Weights of a small transformer language model: 12 layers, 4963 steps.
Each number is 128 + 24 x the weight over the matrix's rms, rounded and kept within 0 to 255. Layers, rows and columns count from 0. Numbers have three digits each.

# layer 4 MLP up, 2048x512, rms 0.0407, rows 1364-1418, columns 0-127
093116148146177130101137155201158115168148140155118129106113046139102115196171156128115147108163102155132164160144154086131188145124134129126141120144147183120163125146134108118106095132107147138139156118149114136085109144167150162096124155171120125098132108132121111179156122118131111111112097099142084098147115126126139115159149141166101075155155132082136120116177129134100152077137
145084166131161116130098139131111131147142109128144133163136109130139121183121135093121135114177118114137169129137080094148139106131132115150194104122134098121145105131144080159089158128110124146145154148189138141116112150135128177148138108140127143148119123162116128112161170115121125131121149112138092115112117169103137098124093150131113136161134131081114181128141160134085141110126
153118129135101167110115104152096117134102138127112159155106142093125121127121144139108150110130137135132126138162087101070149117153149162119116149116156106131132114169119097127072119134114122101119156145118148113082085135148139144127126111145138137151097098103159088137122118114110123115109118112110109094150139159143169119125117097137133139115099119114153166150124150144136128138167
116144140106151128092142120127140164153146117158168103105092101129104110140112129098108127102155091102109154116160141126112150130183126115149103160035107123173100141114110115166067092109131121107164156169131102149121109170149138107104145161110063088162122147134119130163117155131129129124123108124138135124144075114118109116146083118146132144123130152146145110119118140152117157138081
145132154128122122104124121149136118128142136162128098106127100111128127123106138130091132109123106095104136120084115145133137115157144113104155081088101100130146111110159146122133126129093121129129142132167132116151117112164148074096116118142110103099118144139157142153144124135087119129127162107182139117113129122167147125152128150142146089147102158144140147099168114146169112151140
106129149146116096090138128101121155102122158101131104124127147188138097155052128100114165118131107108112126169106134122105142095110164175112096151105167110101107130107147116129085109115116182177121143152130124138145138108121103099120130140127106134132139114135143105142136149142107103120128111152175116151129100089126136110123091129083103162130127172144130102156131121133110105098139
151079138137117153117101128156123112123121118102136130155112151114108164141120135157145119139113160090116153103130120148120107133065141140091125138176121142130116119121103137136112144086125129109179135156148162112119122142129126120131070141159172127132129103139144127104129133143103132135162147096197097190103134154133130100127115098141149094116095089124181134067147136144069179138108
128132143136111069093142129147136143093109144164129084124104133200135123117121130130111109137083129131117119108112126126127089113078101142109113147127104103107138124043143121110122140144098137130171131106094077130091098150096192154091085107125127134109146119110152117122122123137068099188115130113124109098134048119126151130091170153083180108137120141124188098107166114149147164104133
156140154149095097083114102147135127081074110143114161138142128113071140150094138140101140119135141106131120121072137099087102146156148135133106132122140074144116107145108122121127114118137114143126094144135136126116140121087113090126137137125111110136116146122166119151121127134136124139097132124132091078115150104120100154138097138133144144132120119123097117150114159118123115109130
121143086110151153086104113160126127147103155088111129155116135153092137114108175131124111133143121114099152128120138140108147123111145108105079095110104094147169142144132143124111105152154149147095141124150118108131133129147114084142118126139079143086149153166138148140104127157135141118137074134127102109110144113134130112161117114118141153134121104111151122142138077123164168198128
078055131110107133120091113135122147128150105108125115091122106160131081102151086164115090135153155126097110111142138139136138147114109118120138131060110137116153089097131121123111130147090102139145146117142156094101126141143152105098123206119092112155177112114127147131128118118112119139133087108089111117089146150154155123126135106101148109139135140102112093099097129120110158116121
103090154152090104160109079131100141153154076148155116168141114117161149187127122129068116108180129156143148104107107117124090157113137118156087111127145132095094118161113105139142139117095125159137126175144092095137136124152152130136140125152116124153124137136111153120155126151118135125143138125137116096119093104132107125121111141140141125178135109123109134121127134146157118110112
105101086117143129123094149134132135167141106118106155137102113132102118118113097112120181102097189166099106136106110125143123112140148141087121143148113159086092124146126090127110137121086114180120146103113128126080096162120181104118066148144124108146137131130095127097158142077154114136135108118136110140157141096142170129125094087133112123149127094158106127139113129126151132089070
161124161109094123147123132140133113069139167107135113095105082138125111146171158134131110123151142126119171120165136142107105128119131089135149143098151107105140107127105130113092116124075107143138121142134138143132110135174136140086097127114131141136127125142105108116127103117105110142145150114109118115154110157115136123157131120093159115168144143162149162070109116175145115135136
115164115132119084149149128111182168090139175113135091185123101142136156101094080125121122108155173097139127117158144120128173105130109151157122104082098105123096138092146102113106140121080127188117138125166152108124134144097096155145105181128134127161143144130169081148117146106128154152098146102140072139134111115118156141127141121145118166187146100117130152128132106139116083120098
126114187110128092100142120155061143154108131137138064088133124115106124098100026149158162120129128139075147130150110168119098090116136127106136138118113140160152089169112127174141120132095091116128116105122144151083108186122145131133174111106102127115114100081114114152102145120141125161148137138156190091156155124114116135129100147119126146145105118088139126141131137163113081071078
127122130164158123129148118140103088067096130140140092113139159115121113151114115137082133121181185145117168113126164137141155121130130109168118164155102114103141117125159098102103147186097128187143158133165165122152126079108139133120106156122108140108107163176130086086108146103123118174133148133129101116131128107161129117148127110127143132098120141144134098113119139184108137129127
139136170132129119124077138132132134132140116126125122123096117082111131167139095159113100086146129187149161125135091106061144066130118129119106129141115164129117126139087118131122094119122142128124081146145099127135131141152134157115091157123160136119137174099117138110117130164123148124155120088129137117119115130138134119187116114123106144129123126131144124106118130193147153159053
126140133114099126175084160148094110119132103077138116109121114118135147144101134106107157155097148132110187139135149103109141136130118092078136148134130112139147113107156089129013097140100158126091082160165089130130128129092130162137151164130108139101160128115100100101110181132118105123107112102134119099090153106085109150114079091134149091117164123126109136108131098134111136148115
114145101113156115179139155100126099121163108158112139157156141102132137130097121149142124136119109155148144097102127098111117133059128151139113103155140119163178142117107142097137106123144136127116125166136122113109133130095124122128128141107092117119150116097133123170113125145129170123160147100127143131125116140139142156137147156072099108105166168130134126087118119129133165117144
109088146118105134111150107120093105142137142141126140138130078081102118161085124106125130120116150119135147127108107082124142153132148125122190093145128127143066140176086110118103103122134135168125117133134090102099138139086175149164097114088112098154176130101128142164113120058137101093155158118173177132131115116132114151144068108099126089131120119148120083144124168129128113129098
090104140094134130151140125103125101121103119072110092120142169140118096160144143090086131155154156133104141103121118104089134115069148105127129109129106166136119139163098105130130109134107088141108141183125118140093153140123121116102156147148148111104099071179166150133150113101091132141143107140122130136162097105137118153145128106092122139157120080102142152149169102132119128108117
168109124137155132148130113141170154093114169104166108115111136151145152115088178138133104118101164148112119139124160104120122128143103141109152077169120191117136105151160119157146115144133073129109162133123125098110112131153093105158133074161172139172071140114118108178137130157105160138123145112139133123125128151105160152142142085157141106126114115112128172130097108203128145161136
102119147139123105137128098137151122119149133100118120145110094123120128187124104120106137149100104150111113175120129149124161150165128122093166138101148148134108117095125114107135121096064091185107141130134109107122125111178109095101146175133122086135159170142111173152111138114115118122139125120150134152193117111143107120150093103139098141178116126096145107130111129194116148121122
146161078131179089101132121126111149132111107141136130130136126138135132095134085112130151126087148114113164169126157123106141128124120107138121090112081129115139147136140136114146131137128104139131135104139118134109112125083147143096106137115125155163163120121149141131113166107125164145133089108198103129125132105183126110157109110124095121158136107088133092133137133150081165108108
106108114116125101120144150193125182136128138105146094107086114128134104118123113141124164138147127170112141129113137134099144130149136180118122120124113124133112113108151105102098098119115131128107130107105132147116102141144119148122136133135106098133138153150136116145135147122107154093145098127173093139156151120134112123139091098120134127116122137127154175157133072129130112129158
111068110095099130074108123142093149095143137096142153084120112124107122163152118107083073137136133132130125139158160130139128126100135094127135146128122167153079098093113122094141097119152142150122131130139140118062104194116128128145119124156172109142140068103125135117119126101149114146168169104159138155095141120156144186126144107095088119121117123145094169130094144123128150134098
163114176118109101113192122127134089117091093136142143180127091113121105121139102127122120140174148128149137116161104143082146122089148151127159129116147103138124089131164098150112116162102107166139114138143109091057091154105120151085132155127110142146119095129158130209118132122133120111120169096147084097139133131150145124159135143135154134134119135142168125131144115109146114105102
128142124155170101122146151153162138147129120134119139112152113101126136143128138121091136105158156181143146123165082111137108133144124118110110108130100150099110124153098140155116159120104139180166123137145145120074126161124148141090132156163156159113157136094102080146107137103157119139111134116117124207116146191191153152148134108178123143139164140139160130161144094097118149098098
147104093170147093134113098135171153106062131145161092140111095128109124118103142131130128138186151117133143158126107153091137118113112136112162152148130158100116108140134077122107155122110123115103122119147164132072165143173147103104105122125130123119130109146156138091133159122101168123145105130184120086088100123095144134145142093113096155143116150107108187144149133150075114159155
088136101131121137095134092124144148136103159146144151094142133127123147132118142170123132101138122136137142135126090130142180109151143115093117089129125129146087127156121114164138137134094155147145139129113092088117121129101173114087113105093087055115146157127107125111130170096091118171069125141128120041099157148141139160141131119122090126107151127118106082101173151148114138156126
122150116169138113162130153124129115135135139155146113139100086155148138144125130118100136120145113118122151110140134129152128146115074101120113075124144136158157094160144142146100122142132161135197122128153127128103152112155097117119142139168128149132118135139087090124157132146139180127164096131103095134112087160066113100127130137092147166113121118090152196086132123111142134134089
117142174150113075153123165136122109089112101148142136083113148109092124118119143174125116132151111121181131143097146122129132112092147133154119122145107119127137106141156135107117171100140111136100126129138097133125146088157139126143151142103131116146138094146126079125128136129058091165097141140143083122121164147123085144131142140094125138140163164102131167116097136151151102095093
142129136138140122136084152136102069153164090171129149140138117100145101126066085154161145144168122111083182144203139121139144150071095127118111131156133107119066074150117108126161123093074157116122138135169097126121127117116126117071123154145113111150139145121120130090092123083145134134097163129130144100140128121137116142138099111130134066133121090093135114098098113112092135134085
140103165137100092129155172143136147109125117143127120094112147143136104110135141178131108150109169149157107122161118140086088132084103135114131128135128130087174114127116122113111131087100088137112104127143099133085083164175133133132133105115102108093096090116136080155154093164104106141087131104097102122128085122113135174151174120136129139113111169131168159098117116138102161113135
174144140122148102110122122151075224139163137120173134163162101161158123148053127161149159069143153145106118140093114099113157113148134089114109162085105167078148130153117120136126139081094139128148112105118085124091111147152125163107129183171105086150152120128147112081176145135106114128121163125136129115142142141128125104123156085093062160111152132081125162062163100150081151142159
159136148151112120132120120129175149132130144141151123142133142158144141130173114134082142127132157112098160190119088117131079115134139124112114171119118130114154117098159108114148141170143175133141124140141096101136099098146095159089127144130117115101113129126168148123125126115108167103160169123139109126131123129083118170123160141144138142170123128130113155082112169143122129139113
099119060112120119151170137137121123167097114090126141152111083124082128096133126151128117167122116096107120183075125141112171095106123159105152148078157108128117128136151098107120100123149118137151163105157127123120088131089147125126130136155085108148154124108180156106127166085117094085151123130133129135137127110133162132143098137127154137184114106136123099127111095169135107105130
154126173134129103124138161141132116125088094125155083158113136120133140173096142128129093117119111078118121130072084091128135140106080120145210117148116128121105099132118122124122161104142151152169146137147089107070116183122164154098102099118143095151145097126137126130159120103091143122147149074122128118107128166156150144159149132099088096175097171119165084111121145131106152120114
119113140139120126105124134120130170134147120123132116147088133149121143109135113156108143124116153145144147113143119121072193073138153105106179167106106112171166130122148107114126155114160102133160164115136133133105122120074137151114124157108076149175128129130147097115132158105141087151110127123150115116148142087092144100117094134132121095109135125153148141123119106119150141085121
127099111126135095121151140149087112129129127105152093139122124132139130155108141102113096162121142154121142129150158106134109137108139160134136103134142145091134127154102097101103115111118163151144136175127123118149130118144128127162145119147141108138109102149130155115124147148122165136134116119108127136121103157097118115172166121110148100134127097130142113134138117155110129139122
147117161154165104131144160152130103110143152096121128115124111115124150127081125130132147137134145149105149114087118113127076117131134130130130166164110167151112162165131134170137139147118087162166149135162110134121129144109131123107142125135126094138125092103184121152137160113108160129092143101153124149156108116101148126117140116141148194122101139123095114095107101162150104128085
117135159108152145125186119126133156153124072142137144141150125073119130163114130094153125149145145162127133156074127132118146147114118121165110144124173165154107122118124122098094129125127090113149118157172116117145142125174119088120155137138111156132161102102166118163165127126131100105105114124154120140107083153160161129129158147152130093130124151135102158105142124194146127141120
142132114158145122135089138127140126124157155115166114151127097105102113138138133128104141146126092160107140133159114115142123131136104135067130106160118136115137116150108136144109146118117163140094133189130135088114097104132105120101139124129139083131144154144120127152053129125127152108160148103145124110138136108144179123119138108132150128084113126092094126095109132121137122144116
095147137111155108112123145169149129163146126102124079109125105105141092123145129096124143134169129136160113107124111148157101155123138144111125108133153108140166124183117102123097094145113144197133140128140114119106110145132166135083109131147136112082125129120122102136081128133103129146111109108106110157134126128091159183137108107131159137118124123129118108134140119157130131173106
058066123120109108130161142185103116128167114134187132100165136154109119093144096180129091114127102129138141129124115163151134113136139126114163127157122168075122109163130122142131139136122124117055155179119148075140130130132180099128109142159099076144170130103170150118106111136160123150113113105131109140154096126146110130132098053121084143110163141128134122102083105138069110136111
103165174171148126164119122142156101121136111148157131143136136153130106146130132120091128149123108146136130126089134153122161117150140142138147092109126110151131091106144105123121085108088148157129128140127142119126123100126127132142103123156127127141145148124116123155133186132130114132135118108115142114115134119118166147150104117104103121149132143137166168140143139167132122131121
130111157135109099092098133122132119130135097113179103109102128154080119144122102142155093134104125097142110163110162097095147135109133106097133143179086122147119134135130136133111135143141183149092155122136128134130058127147101105093107141134170072136116133141153125102126130089122093143166158115123153126180131112132092090150107128106099129122121145116097127121124111126135113143155
135112100140120093135132099144102095149172140130118077131139114137163123134107125127118118160108148183103108124151099115115195132126157142128133114155112127077110116172138136128126136115107158163130141174153106125105119120095106091142101163173145127124114138095150135166122114166145171153113093127122140139099133160104134135128109117151143140137137073096122148094151121146115151129084
122161142130136145120117118162129108137134145101115128093145091140138072098162114153106114104118136116178145124111145154109116122088160154130185151100182125127165099144125095137153144120140156153127097111123110097127174155087107140100135148102171148140140096091147121124125133118109104168111115124162102124124157130098167172143133125183113125094123116162107080117129167163093129168100
161127175156136145101105121118096160069152141160140137141151123094095148124100127172123137140147142145156124109134112090133158097149143100158151127092091129119129128110175129137125084074118108117166118151142161117102112121167130104165118151121100133136147113125135083151142111136128166112133113119158144141128159126142132101156149087162117110090132131080119139103125127147172116148126
121061151138073071085126123142118152143116155159127095099113110116110117126154148125130118115142133116191102153123139152096131107140111136115145132086121148138147115153157107151115152155110133193148122102108098103132127155116110097137163107112119141137093136148137143084126155141144156079129107125108148103108136104151113160154117140134091109155112137128152115132107133110105120113141
178107149130145122088104109121103120148118115148129145119121126122094126111082087158114196117115140172096153127118146048145143145155130108157126135112089152107090106075173122131122127083139133124110139147122100145123134160141158080100136134120135080130197131141100117132136140138122071156106131152117112118165133143126113098132078160133121084118186126077092095128109143154145135079112
162113128129124137119142124118135122092124183111131093117123129126117131131118146156144115127116109106108136122134104100100130119133126138128144154119117169143098113114157142134142154179162127140140133121133119108117108116137145106099145129112113088096156154142163137144091150119123150129138161105113157151124111124111153143114104110107109160122125159141107109129110113123126147127125
110124146157122134104096082121166159142136131119131121156119126131143117164104138091160125146153135171146163135090141123099168143066154146105207143121118140106123108148147107106105127151110148114103162161135123144120138115161086054125144141134136104097143139145096127088094118159116176137129138125111133050150122120122100121144130124126049149118136119112110136127118149129114134139096
# layer 4 MLP down (transposed), 2048x512, rms 0.037, rows 1364-1417, columns 0-127
109141126143137112100129100112116142127139105131116138181138167125153128141158102134119162122151091133125153124149124127110128140167103114158108162097088147121091127120130132155117125095160115130146164095126131111142103116186148133109120128127097121137165160144123098114102154167135111108095123140117163140113129120132119098110123138152120101164136154153091142102127152111103148148079
147102105118173114114162139117138078141105173109116145156101142129121144142105107132081177139132112115117089136108132131124122133123083129150113103106121135080110131170178113144117144136097135138136111107106110151120100136112126136142141124126157140115139118115097139177156135137136155094171123110120105151078148074104094131109134136092078113088131093126133090149113122154131112078111
172148107081164110165114083138130109122119129157117143110105131134128113114167143179108161148163140114070109114108099147123163117124117117102145154115119150119119151142166114111138138128174146106134112149136112120115125086130115144137145162101192125128130105166117076140162128085136122162132070158134115140114151125171143124138139159141177130089138151156107101127125141144142129118181
100091102127130135112097110113131166123140166132150177105077120150173100140127065138142149068127170145156109103133175147165191208142153084105111096136097147133129142131132121083101114127165150156106199112138097074138104114165135103125123114178103096111127119123108142142107127152140104112096155121120128162107108129175159196126159123159136122134111157169126156121090159090157094183154
097134127099125112140124096144159116146150170131164139143126139114139122111124117110157133142131138107110139179131170159101119143101101131116121105129126140159140139144143096153110136148131129126096153124139128148138127109138128122165130152117124112117114135153132111142119140120156068132089140150139117111174101099100116102106147124131103133144118119102161110140133158094099108083145
111165151139101094124153100149103150108155109137101141140100170103092148178118142099148122091127128142111168127096090080146117117128151132127143123161100133103134103055119140126110145084150162125140143131103169129154161116124125142088126120106152171134130103144113123095164078131133155119096123147133101150141159132118122128131121132113067139114142155186138118137076096110060090118125
074141139139143104089107131152128124089106156140116137136124158126096172130159120130086106099111144133132074137087100135089116131141156130160111126114120062140134135137138058121110114162109085105128133109128119143133104127160134109201128106135149144118136167122121132140131141112156122154125094170169137111081139171116133142150112092131157155157138113145104142141180121126140124126122
092160094136124148115082150121141133155128099144076135124166118122154134141137138075151097133155119108114120162128133138127127159146152164106159099063091155075162154135098119114112124105089108125087166175122158109116095126117138134089148113136134122114117094134085142120140131097118155144159105126148134132100124133127110123116154121137138138105101058157131135125151100110119105168162
129147109156132114177183175128093094148108140102107162134171180117167136181154121133111128123135133111107111116109155107118133091121099142167146120089135123149138090111148076120143119123077132112122100173163164157148146128109161182093140141161113098100141096135141140121122132134129132117113110146140148139132083173076132159125117125115105083136135111158152128167124158122122107140131
122125138131125140134143099112119151127146143146078142142129137164133152145168157115114112111091150119147118122116133134117118157104169132129085108131074115159124141163098138116123190185119104111142139090126112123099115145126152089150097128114162098159061141144143115111144138080121150127125122114152156155105187132113171092133076092120154129114152147106139143150127121150093129099144
067162116100130147144111153092141122183141107116088145113106164127114140110135100129113115125137117117139140106097115154093104144127152124095121110112137133137138086139125173150125159144102098070120137132106117123107113127150167136179107100105102134151127122112161137142123130124140132123134106126166153072097160161151150097134140139118096146182103131145125140110110166091113114112126
165109136117120119138095130150167136145121157093172154110123114087105126139121108144142137176101118078152119100091129158127132114169132151144146133118101087131153170087110048099144154119149126082152149104127148120177140144135127149105113124159113119150087155163137133155171135159130120104134136136094134113142106090158134117152124149134174083131122126152087128144126102071124145149144
129117128104121103144149101160120133152156139138097100097147097076155120111120129102141103119146111123109132088127137103106130155159125144073115163143135086141085170118120143068131130179070186107078113094121108089105126143108105128154084133127116097074159149078139134124122096120116105080106161134184150107131116133155122107154104162114144098131133144116158131119163149086153138141146
133132125139166170114100137152097099127183117102131125093138125188159142098099136159106107156144095133114109114107098146118084186136132110118106141136139133062102121120148119113124126097148141147181114121144126150158112127117113127132163093165155126175162150139114159139144093105104110092123135140113136151108135137102083107158123149162131120131054155126140133123163133121122136159109
123141145099119130082153161133124110112193127118136130141096144098151106136093133124126127138074135113110083145126192169105115140131094095129135125121113139148115098101110133117132102149149132111121123156105151184108135167137121104156103132165113165146130152139161125147119110112108108129139127133121104111207101114105176130096129124106127175171127140120109145077136106150139147143115
146112133147127115126087162147128087140083115101153117179148116121112121136108133075140136121147116107155118125124209142109126124092166155136092110102136095152118181096089117119128142159126149120135133155109145140144116119114143129132133075148130083120114123136110112110147194102151115164140162136128106178102097096109105127120142155155079110136112165161120127111146167100068094123124
128150141091145109124144060129125138112138080098149093167146072108127112102133156114118156133191081113119133106114141118110148145081118139118101131133103075107129105129135177136137146135121168109119099140112100127124136096107106095115141143115141148127125135123105116135111131104133141102111149096144136176118117134156106112151075127139119143171115167178118149117111139145111146135115
087113129132162184132147121124151135134156127129144137119131111087137101118121146142100121138131123118111149164150135113129162148104130110194136158137111105130157157161164096107107115096141143126125140100139129138095180086162093133134147150110112126169151130146123134145160117151128116128173148134162156112116107095115102094151108141135111084160110186103146131155164111117113123154110
117161090136110147112142103144160141170122102133067083098144143112151117107142103143093129112157114182145112174181145112142086164091117125160154139105120096131155140113087054127127098126123118111122093118141133138118135115104149145158120167115137133184131144136120078188160142119139130130119131109110097139142165153098162139122120153121115148151115106148122107145118162135096069148172
144125110143157109149106114128144119136154144167141079154131098098118113119093114117099161141122094090146121116149174123096114110129126136112138164117138125154069200136167130134132120132130151134139141161100115136097101151134136142096112142132095171127128108115126121142150092165096135121148179104125162126130173128111136131134128120126102132176112133108106135141121138110148111124163
132115146090164124058108156143095156109120107147162144156175129103137103170118114108140137153152125145163115147092104147068109131087121107169132092161155122110102128149091140151123092097127120069105119158150095136110171116141147134150143125115122107063127095133112105129082129122134100083146150135108145075127150130113084122140132179108141153097157159153119176115118149128183130219134
163140092137106154133110138144151109137162139129144107159166115107162133161119146146120160131126141108132113115112173095104149138096164120138124119095109106133135144139158121135143116123109107113087128144120105122144103171129099122095139123144101118121148127120117096102126147121158134132107120116117133129145103136130158143103105104117129102148123131173109142110120181120165122147143
127144128140121135166124112078098094109164131168124101144086134128085122191139076106140122139101172146111093125137124140134143150093085151106126127105105114143105125143130120115102182125127167124125149117129098134102091113148139161150122156117084142115130142133144146122134150140131131158053109120161142087090109142144138141142108122124092143135127113131110139141134138150147111115140
128143141124145121181166133093125136139099183125130121107198135097119139144115140121122080080089141132144082137123099164105142098100136172144155105108130170110135128143153122158101088192124121118141166177111152085178085113102182164153162146115135145170156124114132184125108122177164115124140198133104134121124087127108105122037110142172173143180146104185140145137150179168101117129140
106145146125111143114134175118129130104107087118160161102128150088139179109136135114089162100131117199130104103113121114132171091144154146163101119126159134141068068109130137093106108132178092219157157122090138106127098096130120159109143130143135113121174105123133090147113113111137135156162111116119093147109090168113095107135123110141108119144106147138087116103163140129142145142111
136114142083137119099146161117171155153160127089113140123148140133140150146130155106146071157126155091149143101082131155135142130118153137183139145107165152146081145101104115136120143145111125065132119123104175127107109131130072151134166117122106119096124086108138142161178148109141155104106140119175104115119138099135091090123150111116147128129136151137125163163185095154112124138160
117134129096149143116111074127147176107153138104089155153151118083119074111120164154151139152152120161175118143124164115123096121152098087137187102113105093088135126153120128103115141131129146072175081083117135113080128116137139153149124120148135131138150102149141175133114124080125072102139118133158146104127146085135205141121139118151150129127171116114165159179149109112130099152132
162137137087139105142107134103135110120105132130167119120140126129172104134149115143152117121103113167134100127155113124127153101124125173149116118114125125097166146098148132127144126148151131092163131134112138145123106200130150113147161098148159173165106182131129119116148111129128128110138144097078095059127165129135130073146109126115162114139111103120147148146154131140143159142148
139102130126109167093156127106133120104168136165152221181164133133086125135131115132155131128170121137115135149123115101160166140187124125115097132117118060102160115151111182107124156143174150091093121127116141114122138125141156111136138128122151119155146130113113118107135131081160147119151114153091142156124136140133098087074135115138123128126116094104145118157154148155163157164120
093150115101134145132101135115109115175143073076132141140129118128116114184183155136156151141128125141117105133158119148066126109115109146133117107130143156115115065172105128154113152126111173111087125117129139162169098090132104132128155172113178139086135155127105140138105145108137175098085114174151191144128144108123166114145127117136124077139134128115125111142080151132138114152095
129173135142114128104106108086111135156142133136139147084106156130101154121153127118140177120140146114119092152154111101173120156125120158166123131115138133147151113115115126113110163150119138121089118171121133162168125125080111138128122125147120067104097102137130175122100119142137119118106133155131127125115145129088143131136147138099135106151110124140121095100175097105145129143139
138169107126170141095106122139148138113116132170133112144127111144157096149131150085108115114088124102129154144145124128107109153093133120158143110147106136136095118125146166138132137146123115123122118127109094116168153109114164150119165125119099107153149117112118116146131162110136191088084135155112157127139132133149134173098141099142120117177064141188096158129142143108162093125137
137112102113121137125150147113148111136090146095135137124155129146152100109127147087118144127137120124147094104112152117139131129164080162144111143134098114136139140133113157090155130125179150128144127098133147135184141123148135148115128073111134126121159164120135133108169136128119140143148108146145112106121113146125122143079105064136121107139116138162122140122140137142120131131154
096120092186131104101141145132122158150125101144174128113154127139138150095147160095132150132108098114137107125154196165124144161146133132127144084108119140117146125138102129151148117101195162141135129142126137122088093109130154128160146103104158145134189150121111120168129132116157117140129129198146126132145156109131141132082096090165118113167120111093146127111137159112095096078127
128126112142143104155125106129104128115179141102122079061088100110148103131135111067120141124108131118116122155152111051160098160136092124135129159097110170109127127107160123139100154110112124168131124126123130138158128158139112133066145114162128110102150117107151065114113145134161129159063137142101139112118140135108069121147138078118108141145108138117123133147125111119165134131126
173099140094110105148165112126127083144132178103111076121161164120136110158116153097101136159111132140096154074111102167103131117131106155099143109144112095111108093137143117120077074110134085111142087134105135131149142176109140126085123088086114122133128131103159172126113075145087105144138138108119136109116101117146107123138147115143152171117122112096115158177124138121131107196146
118138118170060142154094164115102140127138102134162149068133102120113132108114116101142088185148123134108084110107121143114109128140125160102131143143171103137091150120087120087101120109151114136149106138140133101117140129134106137098105132159121132102146141100092122128116097117148113145155129115129135162151107156124093145135121120136148127157129128143094106145146143142134148127125
118149118169134156181130163147173127133100141118085161139141146127137147121126137075143116129105139108147118091118133135087089117130137161150157140161105163123099151111141080148133133146102128075172153140119117133122115098135080097141135124167130143095108111156116122136119129135133125132162141144085138129097138112099158126166084101155136153161129147114102108080121157079124104127187
127139122122148137125128146099088108101115123162132133095172129175132149151160129097172161115149140120139116164150087121103100123150117148115146160148124137153139131128133114103107189118117142149122136130117142164138092203099158141117128141140123114172129095131122129137123134178153140154137090131082169153107119095104137160107109124161133103108150129166158101163101158129127125123144
112147106144115132157142138102151133129122117134128092104100107155136106152118141114135105101125103160160126086158085132119125153162131126120151145138182131082116092108144147120115145130050173153113121158126092115091133126091160128121138149150119137111147107148114133146158160109101109129166106153138145108137129131123155108183110115148158154112093143158118139149152126116110114122118
115122134177139106150133128093164111124145145137087116143158108135123165121157155165142120133133096114105144130137135126127148154124132114108126143145136156147125130144126148139162127138118116093116120147134123110103133112140131110181113122129143111089122126181140140136076107146151134112107101142156155105108132115119143089144096103099119154192108107141145116124166100159115106114109
142111107109132092138131087161171139145104133088141100163162132134163131084108161154154136133171116103098111151095128119144151141157108136097128141136117159152119127100140101134124109147110140133114150098102111123125110132150109138118114139109149116103130114081105159111116125119108111119156152139120113121148109145099108113118133129153108118155109121125129103118087144179097096104094
148149131187137140128079112102115131123169096159124127098145124170156114158160081175197114132147095158152169149081137149126109112139124085146118120132145114156097107153099136153122078135125174122130113118096130123160134087165115141136129122166151183125150101135115140126136036104164131128133134109122143189132140138171140074133149101127107138103105147148141162149110125120093111128077
120161104161102141114113129113144143148136152156134127163154132159092097113161103144127128142141127103152144157169106112174115132102069138091158128124113157102123142145102144116157143150098204090146114108127113152127118088113105098075116089138117164102127117155133142172137112130135129131156141147111138127090131120109147155122155127104149082120110093116168144166147147133110158162135
088148105160076137091119103129191128108160134103143171128132132128144082065179129133132135141165135117141137157103139136152113145113169118146084127122108158112171151119158168132120154120091123151170114115149118115098097098096175112135148080114141157094125120176146154112124142093149145109156125138142115111114108099129129128150119135126128067130129105108118125141151107162068137149136
121156112119147149147091118144105126126128169138144130138116165179125128117137161108122101165129135144129113127173141139101118139115092170164160187109176123099114158138167107122151124136112179154128159120138104149150120148139121094130165120164124181124134105129127165118074123131111160160118106170143120122107097122098153162137178108095146123119113162162130110162096137132082127160120
149133125127102115081145143161165155101107127151115134097124112128140159102129142151111165147146097113193130130183139117177104134144134122148107140151151126135107110115097148151129108108149145124102138149122138176138085097114112139099148135129126123148109129131167134091132132181124163100137189150094140130174131159125127124120147122136164109123116153145147092122152132155175156091107
150135210144107111165084103090119141132141187147179167088133070136120148103139151154112163133164146153179166099110105154134117158175125138137142168041118111135106201106099124148133136153145117124168121132133127131166144085124097148137092159115098105140129155160099147107111119140113117153104056132103117128107139126121073133133109137100103160123093102157114141141125126140124134101083
128103118113145133090116144106102163142111110111127145133095162085102144124134123141127137140149138113158134128104159124140096135158097075124156155112127092120130144108095157104065134113151127126110138126065134138133103127146128170096128122139120142107122129153110117164154129083126136130132122135098106122150105150133131148111110143115128124109119082090154112112093121168137153135106
172143100115116119111135092110133130114120086139114140098154133104165136144127143144134131135090133132184100121176108150113134069112115152133131124137097136118099131124141087157086124130125123128156115116128159091142129163128104116093102111152137112117107106114123141100107133127125144052124111113142158110155140096131149164106148105067146116139115161166138134104129112147159174151134
121091132103123177116113125121113159112137136093101113092103142126146133137168113134142119125162114142128144150141113135092139105145108140174152124143124144128117152127127123135137066144165121173096131140132124148141178135169095145106142159078136131141106114148153126158138142105174139169107105139087112101115146103174102095159140164075117172118116090118165159131119106134124141115117
149119121137153128116089125134129093104124113155094128150127120147077135142161138072131106100145132177146170153102148110121184113104100164147109150131144094131106116153126110120152176183112144152149179140115117124090161124086134113097113100115130133105077125153081132127117149127180089067116130085080144143116150082083057132123098190094114115122109134146175096138126144109134168111146
136124114146150145125123116104140150114091213141145192164179136163102118151146134089135117138136179141156133135142176174137156149156121094129117124126136107148098099140118125136185127142129184135080135161172121087169106139110121100088138114140117132150060127200162192136087156115134113124143127136142094141138142109187120156079128159098145126140157125125135192185109137121137158143136
107158160112096157116099123151137129110132163152100127134154147163131103122083139113153130122150098146148124111173163105113134163134149124123104129151095102100135172149145120119125125122098121128131134132148123167104098144152151117158153133131124129152120081141152142156108124138149119129120075136113123138133118153114120157138127133154125145127176130171091134114149142145124123114107